Each number is 500 + 25 x the weight over its row's rms, rounded and kept within 0 to 999. Layers, rows and columns count from 0. Numbers have three digits each. The size before them is the row's rms in percent of the matrix's.

# up: layer 6 MLP up, 3072x768, rms 0.0175, rows 1169-1221, columns 384-511
# down: layer 6 MLP down (transposed), 3072x768, rms 0.00884, rows 1169-1220, columns 384-511
up1169 091:489529493467488491487499525549499509506509486520516527467497503515466504494482524452502472544481522497515456540503490527529526512518525482442506474518502519484512546500496511499502514493558480521490506488470514474452496469478466497495502547501500523494501509494490527494545501496487438536511532482500460505522485533495503492514523467512531500534520532514490546524505506505535480535523
down1169 097:505472479497526553459473478491527486480476472525523502521510516521471572535477491502464510502488500487509500493483503526525487453510500470476465499483523533521552510526466556527407467487511516509532537500499483543477463514497537495488543497458494469511536505500465500487455538496474505502483489538496516480499527518496458517473510506505533507513497558526504469534479509518533540504511
up1170 101:477481533506538550450484546492496527561510493469469464477506498498513553480511490532478511499446489503491490443471497479520489506462532519516500513476475465488467593572517491502529453476525502528514488519504531536518543501532514502487513481493504518507540491493476495520501551482464522534536501517474529461491497479447528513510494486472532532504531513510466503512512524512520479475498
down1170 091:495516447518497526549549500524508479544474500490546491487471521455537444500495494515482514495526507532503490487530514514480453465542501479523450493455511514500525475501501532493511505493486500507448512507514504489483487477511529485497461506496521469498537552482537502486525523501469535518517524488488495491490461494550507496470465470509496479523509499525468531474500548489467521502464
up1171 096:503509489456507516505521474499480515542454466486501505494495506475489472487470506489453525511495496518507498490495504525510479525467459485457480532528521457501549538516478491481527506475476567531496520468540486513530476525473526469522531494471504493517528545480479470504503451506541462497534514466476451495493509493558484499542452495473488513508463517518483505504467495457545503480540
down1171 095:545530493508486480481519546475518490460490508500483499521515466539484492484489506542524504489497544508501502475486473482510494499490493498529512491459448495469478526494526460528526513528482479488508534507490503513505526476536513456522500495525490492459481497499529503519502493534474497534442472517520530489503515490475514481481495538521487513511533515512499509505553541564546495525529
up1172 100:467509506568525458488478470522522494532469501550534460521492477482507488497491525538488520443464490467543516490518455511505545546534508473491485534556517472473550478495516511505451483550471483506500495510519480532481518482536480465498498568509499491498492538483544490514466533560472513526474476500497536498537475534512488490510556506503510493484484494520501485507507513491524500541473
down1172 098:472446474523493504474529496495482493511497462512501506508480486523506470518524467502510497511495466526481516489456504491501477482528467531510495490495452528503469495531505497467512479506499507502548507500480478476490516515492493497482516513490475494485528484467507493535517548512521507559521445490524500558464496493496501488508534505477482493534518484465477480528468536473540514504471
up1173 097:514514482511493507533536511495521506465515482508493515512502500481518499485448513555471457457470513488469509535514483528555522539486487535491532456482542550507458527509487495516541494535476522500540499481501536513545491492489500491487551536475570482503548449476501469525507493514454464508504497487512511485513510461500535523493527442514528519509492477490495509499471478468487484511521
down1173 094:466495435454489512551479514499494466547478480490506514497546464514477538498514507487507550483463496520516472484480484482495509512511468526487499498496480466498497510528480473466503499512520437515515483525528476522492502475487527545499486465540451493497477508488498515470536515488478483482520500485473496523526537511492496525519487511463494521499481500493511484515481512494544495506513
up1174 105:486529486507565497490509516480561538552469500463488499461526473449507448503481499521501492490473494468496483498513483546496513510530507498498454502484470520484504461518532441503488535525481504471488511505469519492476529495527466530505508521501472471493494487480503557473457502558487474493508538511463521505503513497494481471487567502494495503495502528519529508557522498490487515583518
down1174 109:526511490507546504488487510490496529504463480445520497507479561511516547558517487530526522509487485480496448528508503485482508498485493526512485513472497515503511519526490421503504499486529505534522493484516490463448511485516459520486488478502494470515558471463487485486471487486477516495489503457487497460480488543520532492534532536519526542497483441518511495538436520495488468490535
up1175 096:506494495478503510499461504548462500545486483513482521500513510461508516463521517486489495486517482495451463543498512519544466487474513517512557522470465502561447521523492495486546520449516498502506459541494464508481510450489496518479538482483482484544485456492508472527526503500527517505478474494492492485493483489492495489492465471487503495466469573531434527474515496546500496472468
down1175 096:509509491519450535486511480492537526480520506511542500478456508498513502528503476521438532500459490502534499440522505522541515519538486511470508512533522515513508503484479462533475509531496481507520495498505478523482476492503553493491449520527533501536481525510488501493467511518481480507505494490486518518506514496491476475491513507473507505526500564530525527470509537501527496465526
up1176 101:447489447482542508542566556443506485484471541502495463502489486544481495499533533475486531452489497474501465448505460498491480523505505496556504462512503469489482517501509508557558497508463526519483521519549503482494486460478524491499496515494487550519513472549466502462476490484532479538506516520494508526493492504506512501470491500504489507506509506485479506522519515502523502565535
down1176 099:444480487498494546491540512508496513484499520488488510496501523503464521471509489512522508476501517498533457479514477481492532474475473491494525502462484508487485453507512475543512518497468486506519516515516528496491495495498516483497491460506491482513461505484520534484518458492489479497528516517479568453494520487502497475480506528504471519526489519518461509512516504531524532516488
up1177 098:497532526494522488533511454480537514500508512473483521460523504481479467508546502482482523470465483487530522498531523452533492513503457472493548504490497521464552509513501505468547512477469477455497461491500498481538482514522501503503498508482492537526494500507467511537461519525512524535539487541536474479499490468491535536523482486517506524521533498499535506475517497548482481486500
down1177 092:534482479499493508491486517473468513462512472505501460500503507539504515502519498505500451552501531465462481479509459507518471499500515536524505474519487510504487494487480478486508488540547489468496539517488532518522523457489504523483502484536478542454488482528496503501519491493439462534496495464532483493520505502489513458509507501500540446527496449485478518483495507525482515574541
up1178 099:501449446508465513506514468524428559517517508521488517482478489512463531509500524490516496514461489496517486501521469507506486530467537507507495482468511558503439541469478483501465503533488542528506547481461514546516468491498531533516499498484507475541515508487547504479472503441451464478514507475476503467485519532484497520472503518520492508524472484497487489456521505526474465522510
down1178 102:505453477489533517476472510527504495494519508489519475484555500492536490495505549455498529459509469461468512514528501486493511537535513546502455531507520510531509461483509514475499552479478539503468539535481507522507506490489517468480482515469501551532486528478484522500488522488508454491484481508490482502503532502453484516524510507478492519522495537496543541504501497479491524468514
up1179 107:498525488477458475486510480529508508438511456504496480520494505479490503565517528480528517509489491481516487471523516449488496485510488539517505466535482478500499443490531533486502502495491497502503493469444508537512498488487507532515491493509486539485536508480515537503470546564465539469483489552548492515485540517498518487528527502509513504524507529496521488489503511472457486518553
down1179 106:508480524495472477463561484528489542498555520574505447508496531485503521500476532487476501526484518499497516462498521521486508501507509530534490499469504444489538531478481490511508517515510527542568458526482460476532482476485536497541473490475467501523503465452528485479518509486500472477534521484512505482497464524494479467494527526516504454491549468488501494496511517476487484468514
up1180 101:522493495527486502483506533484488497502431502507486506468512504490471490490452491468485506536532510539500503526498530419491504508483516484463469472436483501493530473539479484505523517455492514532478553505487541523473495455537473562524509475462502495476491498479486473475554515523515484544526495524489498512475539488497515486531514515492519494509538496488523440509491485447452502511526
down1180 098:531517506506480474484505520539482515578491530507526555541554491532533494474503477527514489498466467492490487483510458494529531460484526526506469521489497511498516509457499497529494497472520481482532490488475502492491465516498505455492532526512472496518510476495487454496509532492490477519529467524510539452521476482474487533508474466483541519479488494507471501533531546492501496495505
up1181 094:509516517496489465542526535504566520501474515490511479475448524528534478485514506530490490449524468480487491510513470465523467472482485464482475499528481452463491557478533487542470482491512507491516521520486503490480495504497476474527521527544523514461513528534498497512521500524513526500515473497504470526540473506524459466461505494532482522491461506533453545480470512516491485479521
down1181 094:478489501537531484481523492511535495488492499478496510517488518489496535522513532508508523496458498517493507534477479503551495495491466476534487484517496470484512523508496494504530492518497491487487477501502510495537522488542506504545490515484473504526467513483492506520494525505517494508505533485493531519518555477544550546505539521484493500504505480499488452507530472481507514494512
up1182 102:529499497494517494499546515487489525503466532513484511471538469497511509502543507467453500508521541527473493498445515498476468546486471528535497482489509438521489485504502489493538492555471509524519526490515539525470527506523515487488497482522499530466448508522451538459498498533488472458572498539490524538553534488490508507533494496492536486509455502507524488482522495452439515523504
down1182 101:539487535540475497544524487510513507469520477523518486498469513509482509566497525507515493500486501505512518528519469521528555512510459532513477539489510507466482548519507534485501503511575543504498472486514479515477487492489486535492504517512464492489535492552465453507470503505519517480477453516499497490486459510486510521488510512497493528499531475470523477524461486425539517503480
up1183 104:535488502454491458512503512523498524521487490479495521467466505475497524459491480476525503500475504563512506499511492507498481462454511468484508474482499498504481510542524486515524508488482431473452509500463473494492459512516512539546482540502514519465502514491479490484507526535486504528527477441531554444479516478541434500502471476528542503508467515516495490511453457505485504500534
down1183 100:479526470517514516482471515490492499528435517538438480474501520477517512471520478489509465508568485504513537461505512496494487497504518487518503524486512482519520471501495483491465483488493477503471476564530457517473440493496482497530516521460513498502455462504541529424502507515504504448501559465493468544589511502505489495517514484525477485486488487500481525527476503502463511501478
up1184 105:496478469475522513497537494514490512494484458493497515523490516476524504495504521515492526539505503504457496526504491494514511482465503463488486503487482488549461504508513437498514515460522501451491500537491511530521450526500473477498526518526522531493538498473479482485505509486439500526482499499537512488494487524526512536503499461471504497501521542517534507486482463479489482500516
down1184 100:479512471501494513494448532506501484515519466468492523508458501471505497479489473518496512503529518473491464506491484482451459450513496440536491531532467474507503458528486492532525518483552467522493522455524467493505468526489496512542519533505450519533471510536522532547492543464506472516506531549503503551505511520491503478520519483518434517507502495496486519504481516508500468454495
up1185 101:495495512460468536476537505491484486520521467501480493523475509447482469503491498459507488523507502501515503539499468516484445480459472485519468509530518490496529556487483463467521506518509557497501452476544554498529477500539501546492488490496492517472491528547512506503501497496496514485514549480469492519490480509476476513491467486514551498519508512500446540493523462484483532513520
down1185 097:511534494480489498514512514497487493520530549470514531524513522482502484484528498487488497437489532485520497473518502514500518507506544502545505548470506508478540524494464500480490477508466506499508543521518426550465511512483497527498480514534538481469454502486490519488516507494489514514458485512552503528495509496495463517489498499541506450504498495521501464492515446500522512494525
up1186 103:515466459501511521457456481514503489536538476431478510488513492524510492522500470510506564489481486535484519519523498455484503475510434504496465527477487465498508554550521446492524497487507483491511472476495527483476495525475496491537491540473476475483475502506544519506512537509491453479488482506521580492442530484525513478444441517516542498514537486453479471521509539532490508507503
down1186 100:496526489496516490475445510478493512511526517497505460471453497509478503477496482505507484454534484488514488480482489458531491476541516483498521528478506554530495468495537571527499529467523537482486523530508534486490499488486467507511503524501494521526464525511480501501514515499503506471507484503473527477503505470542516538499494478521510502487520492480538560428549495505516494507524
up1187 094:438494472492490508548498473484444526504525489496536548543521497448508472527469504513492518518493473494473485469456475535516507517514512518515528517510501480508488491496514515474527510452489494496511499506479535501541474504498488519461500475543504549516494507479504466463487512497495476546489512476498486464495523501518521517509532489503565500491475520522514543484455523454505478503540
down1187 095:523470499529537499462459492470504506483559524477502464539453532518518474540511490584513502512494506452492520524461534486460487495490516508496536489475454492471523477534489534489500474484501480469550478559517506460502486547499485476465499503532491506483456466533518495537478506475486500483447492502467529515515490503493499467472508515529497460498504455479495509508528496489468495533509
up1188 108:532516530541475528479475486506483533525485529480505463488548535496512509464541510514517511504484485525491486479508493471529555502458511504490495490507471576509484474508527512514494573487517507491529513505502510475497493487441513482435476546489474543499448483514519501488523510506481525477498460433527506502536465519534471469476453501492519472498518490526477554472518484516485508467553
down1188 106:497499502501484511518495556547467491487530544498472531523508500512482519496468472481546504520489468504437484529476493471504531494471469486518472502500494541494477518527498478504509530515549475497498498477443500508515487490557492477487530520483518465530469501511493527487490534473543481500538506451455516489510509548513519479509512493486528501458512529484459526522481506467447504479472
up1189 100:501488493475457541489490484523482500514477484468505469516516480499513480458519507571480531486450474473485493530491508525520494487505458511465503507512497549505520496509509500486480517496466521493485513568479491456501480495504509475484559485454438497529502559478472543527528542513514517516504514495499542538519484478468541485478501490464520523505543551550488463486479497496449530490472
down1189 102:494507496519486497478479513485455461489506490521487534493509459500478497519490508503497493470492505492527544462535500493504500473503477501490502512516499506507484522465496505484507485496489520476478477529485513487494499468496508502504491474523493514536467501468482467518489516524443482516523563500511505478518526462501542512488516513498493509494512522498559518510493459510516522500516
up1190 095:484560499471535563479489523467453544485520496491510479476530464527484509501514528487531527567505466525478476468492476478518469525532551551517427496487459560536518561518490480509476520466503534528528459477504509485532489532510512483527547503490564509481487509522498522484511465502497457463535495497494501485517458483523537498464490504495494471494495478481496471493457515537456484499521
down1190 101:535505485514519481528495480501493505539488517492521478475505486504447518471510503548515472528526479535572552557494517583488438452484505456475526487482509498510535456511489501514492493498470463535479471496458500491499487491504544470525527539484509490533514537503501496494550466492487507514549497495499521522492476503541468499487510459513491512469506476482493531525513501528490466490450
up1191 100:506530475538481498523497529510513490515469528472479461489514481484465525506534526502530502477487491476484510494519531499513503513510541499463490493464468523509513464464510479509465504523464494501485522528518508504475507501538515513471453497482503510492495469485525482492502510527474544463499460528479508496479493455503492524459532471494498511496500528508523527452515491524497524491499
down1191 096:476500536481481469527528512523470458538523495515497482505453510522530453558440536525481504570495506511500464513515485515479506526495493517498507497535499529479481523516542474523481491503474493480479512547509516481499510480505462541435520510552511452456516471496538521514545478460507492473473512510484487542514471521474510485516498478474520514522495507481494486530474509525502542518472
up1192 104:468488486503552511505534529479524508525482538481499453507506504520523507451470515505500512493522465534481522499499466529536495556521550557496506485500480488513532473505489512445522477472491527543505481479493506479531526522472478507463507542520475469478458497480492461484509521470492497489518511499477493479480518522475474511495524551495522512483467525504496475488460553489484494487473
down1192 098:481499496540531464474543490492504498505532471507504514490478531438491520507475494527508472506513509523468508516475486435515496495494497452492479537475489497509525456479551517513511489542489489463508466505451464507503509480492466524462537457493520515533499482456488524554550483473507490487463505503521517501495503507515494463484503548516507502481503508490480481500527475450513507506500
up1193 098:535492535536509478518533483506487489532475481475452511522498521475535523550481474530501507483540477547495508528508503477509483540465516532470510472480493475488466498481512482482533463511501540519457520475508491497504444436459534510496508515473521480478516499532524473462497520511531473514522496527462512472539478470528512477506492533496516496539489521508485524535491508478534523503485
down1193 104:535534522456503463494475473462442502502487485503519519495544517483513513489496520488526480521496481506553535504487504491490455512506528486443504508514501566493504512488539482494473515500545503489489484500463481506488501474539473473505459537474522479507534553497480498496529498470515475548456472489485519473456481497481503495489482496464481454514520521511565492462478505523460501473481
up1194 101:497498480491517509526522500491474500467516513516507511477531524493535544490505507474497528519494499513530499500454515507508488473504479521518521473487501475515470502510540489471505480533536482520489488555570490511519503482481505448506499495511515548496482509477498504468517547547479483493523492488514500481519499472507506499466509550543527483518498541471517510527386492491489500530462
down1194 102:506560528496465493509538524477470493492499547480519503522500528490529531484466514466534503504505506462512492503476478509479518487489469523465516476505505499534459535503505545514466471518547517510485479513512514499479523528511482530500532458517451538470495513501508484479476521482529487530502480506542500465551477530474493511507497479476480540465522491503458556534472523546487496505520
up1195 107:470456480481471512507496523507482454512485505457531508420481519492541496502514496482441464489546522487518480489499478533484507496491498505492482512462487463495486485436467495462474474542494496513528522513508518567512494494510491471518478528469521481496441537498487505464511528455450509524508523521474471489503492500476549512465486488505530506498526556490500522527443474533474509496501
down1195 107:521511490451466513496504488510529469493506538460494549509519512513474535464549460487500496518508499474476510434490478534512510522495512512483457518469512537498520510487483539506505506459472495477502536480521515468499515467481518508498507490527559504461560498504477489462528471504509484518514499482518510438474494511518489478495503495526512530516498499513502485466548521480495499515506
up1196 096:477512531442475488512502484511518553496471533493522493505480491450484517525467515524467529547506530501502512501494498510483529472518466531535498508510476485462529499491512490507508491532547513457490522535466529501518506475494462547487460544533516503513503510519522517503476493528469500477536516521449507432468484544522456474489514473504503523446490459483513505518492492476518507513496
down1196 099:493501550487511504454468525535475501484550511459486483517505493479498491496463506485476522535496538495465515495481528471475525544505455528498492515537496462532533483505524550492536475508470531528483506484475537457484534499504483522505468526505464493516507550499526503477515470471484464503507495528493503541522541548568478485505495557495488526506486493471431534504492479534516511473471
up1197 108:515505541530498494513515466515476504497513471440514517504483542530449482543521517487502536519455502496530502509512488475519566519503493455467508507497517503523444504493460472499501495534465494510539530506533548505526492468510495501519509508440528517517513515485448485487496536522515514495488467517495518514473508505513533500486493509522510536531489494511493512535442479454502480503467
down1197 113:518506475502496517482463473468497477492498508497505514481501508528523494523522469523486501506539513515463507445501518485467477508466467532502507537502458463489486501453513497531518493499528539479505478531510480486547521493514511511461491468500533475471554509464540507525478497518498539516508506511547477501520484527498545486518481492459471483568470532475531467530496483495522463454472
up1198 100:491487507483478506505503465507499518481516515511498499473509541450507577479474516485474530459487499514525478498524521456490485505458519463470508466504517507520514516520504491555496521506510507451514506503502486521529503448463529516486514477521539497529524481512511494482474495500482448480519511517523506487534499494519529511529509497539495457472501500469545464484501498485539480498522
down1198 100:517442489497480509558509508494538492518553559565514546546463542460543497494496480493517515485513510478499494527502517471483498506544498526458481523536503519497461487491506518491496515529526485484474483541565467538512463522529530526517457458501445503471492513521499489500457555536535460511513509497500518491499443517509485567515488482524488454565493446492478522506478545516541470472505
up1199 103:511506494528500518510517558509505462506510516519517473507479519509477499509452530517507526518546484462497531504491505475545476529525496450457473508561498493553464530486528467494475484499443465523457491505532468529505508511535481490465502577503482476455457512500521497481476531519457511520459514516485508477504494526468532496468497487525547517485461541497521550454504509505515543521510
down1199 106:487466520489480457453531456532543526459524483500521459501506524460516548481438490510503498495534480551494478472526471502503543492546506499485488507483523515475518541471518479521493493487458480466495508485523510509421502475532527538525486525512513475495505528478492551502463507475494480535520534526498496538471517450476485542480486478478463485504492473523555500494517525515466458516481
up1200 094:459492502523500489525492516459485524499486569480503507447488491510488500479498542473492481482514460543535508501505478499510506468499545523514459485543512520500509563480494469485520458484470505546547489497472495482433472501511537485488515560494524509466482487511524523465502475495506507529501455523517482504537505500511528501460484456521507516472457514466479519467509510503511473554503
down1200 097:508478499517451519514485471471483517511513515473448484517502486475517499478509509486501484449456478483535512513555509526520473535504500510457515492473484448511521474473502482510448485512524504501538473480487536531484488470511540477532470474495461427510501522508492528486509509515518514522531478546471486506483507491478499471480476478499484515478449455492536458509505517507483527514485
up1201 100:529514466490524526498533482472484491513480500474532434506450460522493541480478527499489455471527476526477470487549528497524448478483492514528473452519530527495461505449496517502476525533473523523524528494496550521539482473483451499518502484504523501524480477538481528480500484485478459466503480478471507472525485489504447512523505482495497514511517468467462463445531484465496452518501
down1201 092:458487478502482476502447469502486514505479524471472503466469512442492511502528488485470502537576476504526475458527472504486473511477474496493512483522502458520498543513546508547510512521517514513521466530529531474490502529494549494494503495517511569504489495506505533514503555518522507579501505527497519532518512497470488518539482456471508493504532507520499522507465510503462517500520
up1202 102:513562466496500524526487531478495505493508504498495496494474444538477516527508542508507483506510522518514496508484471495542484515504504495496438456472495498534487483510514502490489481471490473514559527501428490496479509516546563495512492508535479476510506485508514522460485515527459439551507497466477479492495551513467524495474499496485500514449460518487512539505487466516510480502518
down1202 098:520466498512526480501501493553494469472495480513516486484500537553503446529491525522519498531526483523511501495514464495510474492444500481513448470586495508537540486477460490474522509517519528487462518446465558471503565514499527489498508501516482481506556466512523504498527503533477503541482500503534523530496542480497523508530485483502461537518513501500506508491493501507544496520514
up1203 099:508481514519504474489537544509527497529474531509492525507449533509474576503512484475523485500554504467500503463452557483526482504455509462519512513507447491501462488517515509530480523505491463477517524520515503489492503471533509503471484468493536478476488488536522537521506497524495497524501487525489445504447513485525508511468515487485499500501537505541520468512529451518497461476491
down1203 101:469507498488529552482513551512515523526468548502487506529499490491509503500491513478502503523504505450479445555529505507483531490515467491481471526479473500520465480472515480527491549494496501528491538498530511480499470449558461518515518461458464469560540481505523516470502534472492488513535542497482532521544580501492491480485512520487498487525491544477428496487508503532473484475502
up1204 100:495481531490452511479476512491498558513500513501476465518489493472507523504498490508521509515484482522505505496507478484551487520500508510508448491466552477500517512488511498508492458457493525483500528468505481471513510532504514489469504502491490491467524479490557496471501523525506499505513503499513485500539529523478535465510516488486473510504520507548546491476476522497448524478469
down1204 102:519484472496497465491548503538493516538517526471517505498503463497453484502491500481484504507491478529438513520581495473508499482489507522495495468503499507456500469511493526523516476519511527463488511499493491499504480499494549512506518500519524505539528529502462485473538495502500489474523476488508518538496495466457500479531513526531516490449515397501473518494491495476533483482471
up1205 095:478462479501486467480515478531513483535511566512543488530475480476549518508496502492479511496520501539519453465509449488478493498439500487446494507486496534497562482479509475491498532460527501518515512503516517525477510486494461509496488517454498508536484525476502503493550475491512462529504554467508542481551476488501497509493438507503486478511468485534492509496497502520516504486517
down1205 102:475510511469488517479510443481517498472503476510494499497498537514474496480494491544514491471497505460472520491505487501474519527493480478506514485504490487477501441525521530511476463535491497499515514483487521462491516496506529504493463498548523517535459472472516482554489473530479533512456514508514491513479486522477533515509546500482519536494471509481506476531469531472514518497498
up1206 098:483481493491467466487537481517456515472529467473502486491503499502468495466514486522525519508477480533522490460522496495531478493484444517496484488457519501500493520524498506512466501484551498492519488518503491546525513503458504547527510499488538539540512504534488500478496489486493480480518486528523497506525507486506523482524492492522500511518558504525503520556494527477525501480563
down1206 095:527530461503560486530491481497502518510526481500464469465496532513465498466493504520517531504525465551480522469498481483468479527466468479487541498462498473487462507517489453489527465492515472538469472489512455539505444486538502488418474541497492486502471477545546512487506496547494535537518504516514460485541456511496471519505504552518564507513516523513526516539472473464470507526462
up1207 106:505524499496496513521532521486511514503511514489506481444498560476505475515489521509457469512516515522516487494486557543491473500467517549499507490472486488524520500484526467539528516518494495526500490520512523511459472477520478482500453522531514496469494522508528496517475508546517511504494494515505506474497515489498530525501456517512508417455461497523493489498494485505480512458494
down1207 102:478503492514518464537504548498500472487522472464547556516459490515464525485528485517539466448464481476477525508519507484481522481550510440516503489540506527480488518500477488484486494494501453524462515499507485489538507482512498508470517478510514489539546504525491501552467486462468462544489481536473515453505499507489502542509525506495500505492531492500488483479506533496493518478477
up1208 104:502548519468502465513474484510542510539512536483490467525485499467453509491494507457487512554532524491490490492509475504473504537527522552509512491515525533481534525514516503537533509505487477513469488500534515474519447476551460495509448562525494473477509482526509476510484536559500478521487522490483522451451502481463466526501489513524512488519528516517484511458474515511499489534479
down1208 100:539466451444467499483541546477499473470515544467487504484501464545512468529494529524529524444533503544486501533499531529476512469480454516515505479546502504542462509458498477486505516495504527496516492498532485469522549446516556495512538531479538518474521488507480558516515426521484502510484488492464523521523504519478526512469451481521478538492504528504498483526547488508549483490511
up1209 096:507504488500480521546507492484508507526487479512502506521504501510526502489491481497475474526504515506548467526524486501484448480511518493478468506484541526502466579506489485513474524461490501477478535508488528540487509466521496516504538462501509494483493505539519498508509515522486472493528475545483515518527528549516475514490522460517522471475480484503486559528479526497501487474506
down1209 099:530521532527494470495430511481464510513524469502517501540488499473479499482534505502503497478450532496500505470472514519456515516507461521514529545498494488492549461526469494509495487454513477474463455567505528478480500539500456499512530480500531515455498508471478495517525498475494474458459531523538505539521496465503508509518517504514523516504456470494509483507510516501504579509491
up1210 103:471483488516488516519541480516485519511487503460498520482497516509520502485525503485508451539440494484484507457497505510557537522487509497528453503482459485524499497476520493442511482476515532473465532523518496502510506459497476493490508521472481491519491506483505486500492513515531476477534506496499473459520508493463473520494453530456510516526492528478485483513511532504471516488513
down1210 104:506488490455501494489451509485505500547461480489491519513565562522493474532510491457485513503505485529510496498521471501486517538477503507521527487484466467489488503525472546521468501502516510464496508541499451510499475476501472528527491508486496487491516497520524543459488537525469463519463505493513481478493478465470525498446483460500463469517504544536562516533514535531454521515484
up1211 095:486510512540507501488492536487527473494477482497521518479444540544488509523494516505530514494519529534511503500489504448492505492501513517544493461535495533498497495526496519535507505555486499516505502469460495494468488503573502478492545515507470505539545476463466478504517531486489504456480500525441492493474493536496538503512502474521512486462504476528519480472495488509515480504479
down1211 096:491483496507489501513488445514496554511471523521467454490521488496485511494483502489513456503443505493506467525502491507505475568473482529502527477451510487454465502528523458535505473491510484540498501519492502523513489532493511511512495489493525510458480479545512557448496485458527457514460503525462500501507525507486463490496513459450497469546538457502514482521478462487488530498494
up1212 095:495474493526444459496523532454544520477500507505510497543523526542499475487511509419482514489521522510496494534527495475510543501464496542567474487521527513505484517480499532544453517503501469502524494548486505513504522518464477492463537504531489508493488468487467524533466517484480499485459532543469470489523519510500475491494509482538544462509549493478481506491516461460492500522479
down1212 099:504508518476487488481508474475458463534498520475495469524505462477547500501483504505445498517506464514531520464474536505487532511508495482522473510479527533506486523473487520519487462525513484465516501475530490486541483445510509508502471513481508484481458493477514498497470495479475499494561472505495500453452490507524523488494473510493491446501531483442523524500544561509497504495514
up1213 102:472494465476436493506475505468494490444481516504496523502511508523533481506517515502485521511521484503525503514508481542513475521499473506524479497480506489527497511533513504478476477500483543473502521496527491535495481541498452445485500474510473487472478500502490523496525512528486461529489481464514479518496525515488540447564469484497487528499526554516477439558467539520476502476499
down1213 093:473499535515521454485483522467474477497505504547492528536480479498478504495517528512544465456509479474506523548545510488534518522517511516512530499505494460525439495497505558520465438530493433524504494516538448500501489462518587497481482527511493511536531514489472504472518456490463513509503476492523519470493482491517486534512471489535500511508520522514485494538498442488441491499516
up1214 092:518509472489490475472498483492501493499441505500514525515479440499502473466464519472503531489489494501468474510492502477450505465495523508471472487537494494537493510452496504533499500540533494493536457453380534525461475497535523519504494528494486540528472528513519497514469517489491488468465525485544475523456505518507486539466499446487514521470537450483504534535492460492511529506489
down1214 094:479534495492487562498514526554458506490490483465535490527507529494514447478505502535545484546520444506518503499487503513487512444489504516516517486483514476541492504507494536504497510499492525540509552505532554495499543515487523503534474496533491471527461492502510479459528500513472499499493471480464495525501500445475534465481531477489492484488471517459465508493496496494501521472507
up1215 102:502522520532506467436515486503534478527459519501499485463495442503491483521490474535449487474500446482466510472461497508523504520434531497511492542509492491483510557476508477546517494531482485538538518505482501476535518488524477483462488492512505493502518499525490485530461461518479468499510503483473472489496528546502489508486466514509533498523487505523508536465506533476474502527510
down1215 108:458473507507480528476480495545520446518512505495462511497513515491495475470484491507464477511523540532516486498487527493485484521517478489506481533501469499496530472491462484513524513492493479536517509502540508504542472523487501492525503485514503481538485472486494506449505504492558497487519491541504496493453471498482466474457505510500446442540507502498525463486500501496504513494507
up1216 103:478556501487463476530489537468505482523457506512530521480481529467495550502491493517466480509514530483487507498494529465467481498444508515510518486510451493486527519471504526539516490501469512488468508528547469531514525477491518544490484456493501511514471516515490487520485534504498507528520550485511515460516491489500469474513436523508518454523469521523526528519513514468474511473510
down1216 100:446512490471507470500456502565485512513526524514508493476442448511506487497473484519456469499516494490523503525463535536516525486511508544508526483537510509532524497541483487513486517516492475490497513491490514486492484523531502474489485496541504485486525463500476455519495474497519469466453494507521496511470474522495501545547519482473496477544503498508462494488495521485472473499541
up1217 101:505477484451537517523534522487483542509503502496509481516506448438541518477525532538473502525488510491509501560509512493497464465458517502513483531503497527465520507487489506487549485520480497516522507481487508519470452491495493501503490480466475450524507513486520507484480529518487508518477473506496490481477477518515478466468500542491499507519514511492452500521509486486461537470481
down1217 104:507515503489485505452483439481492531480501516501521491506501500530461537488548479525475486517484477507522510482506536525511502529511493456539503521534510510481542544506493442464530521512475528477510496503504512499491528497490494464472512551476501501507535487535503476541509502494501489485514486494509480523489484444499461476473498476474474514499462554488510473464514530477565480496564
up1218 099:525494516515523512469532545471493501533474521510472501487485543530515497479511533513480496507544518484478495531541504507520463491507505489520507478526484489482476478469495485519537477489490506547505547493445521475497471507492508500505543517502499487479507452533429505473516519498527481498464492500487514484500521516462462446558531495493504492504536504508506478508538474494472467483476
down1218 099:483500520498520477484499501520474530474471537485479509493463460434474530519500534466527496519547475461498539513475469484474508494522466543532466504467497528501491519501491519512443495446505467526496508500482484509533459502488490542553507502491512523507497497473497507516518531503502478492568509499502534495441491454498470521501513457481471479476451490496472456516532540483501480507509
up1219 099:463489518517465501541544513463474513499456481499456452470498520456516493518490536505492462522523563437467481534530513491493527504534498500479515510504467512553507519509522462495520474514496553476540474516547509498508505503474487514542479474506478462469494504487454477521526471480522481498462495531474493495476535496527520496475457452511505520487514484491490481571502529484450530501506
down1219 099:499451501502514528483455532540503500517535481520473512523530468465497561466508468490494468495473457494513498483497513462513507478495482468515484482499476503420498508503492487500487514565494470510490519496503503532522552483530533496509503522530482472498491532502508503511488509496469474489474508519460512507503496516493500484486564509499491487498534502492540512516505543511482499502496
up1220 108:457487500474529556508525515462449482483490494471511449451504489496512533488509527489484500491538479477450474499513464512454501516499481503561468496495459496553467533504501488520526516508528480536494505489519492502531528457498484488462493506551540524478465459509456482432498518523482489549508499521459529512463521549467494516472518522520534516444479495467458503506522513474505467476475
down1220 095:468487533505522529517514545487479492502490521483513505513477553510466492500525493524515529509488500492522499503531478464495555485446482456501515446469506487511520529512521523518504521461521515497495529481506520491542521485516491486504517481485516529473439498506556522489537463497481518502450488507489486493491491513495510533488520527499486497508537494530489486466548523504530520480522
up1221 099:463485534461523483458495493473525524492500447473544500467497481506519482492553473505496485456507510511488515468505521472502493520506531477461498524507504533460453472515509504515521528528480456485527502520527495535513502454524503520508485510461461518555498486504465491486501493487494494476505494472480541489509471484503476484499515530490474486509494533494494526502537484518502479504490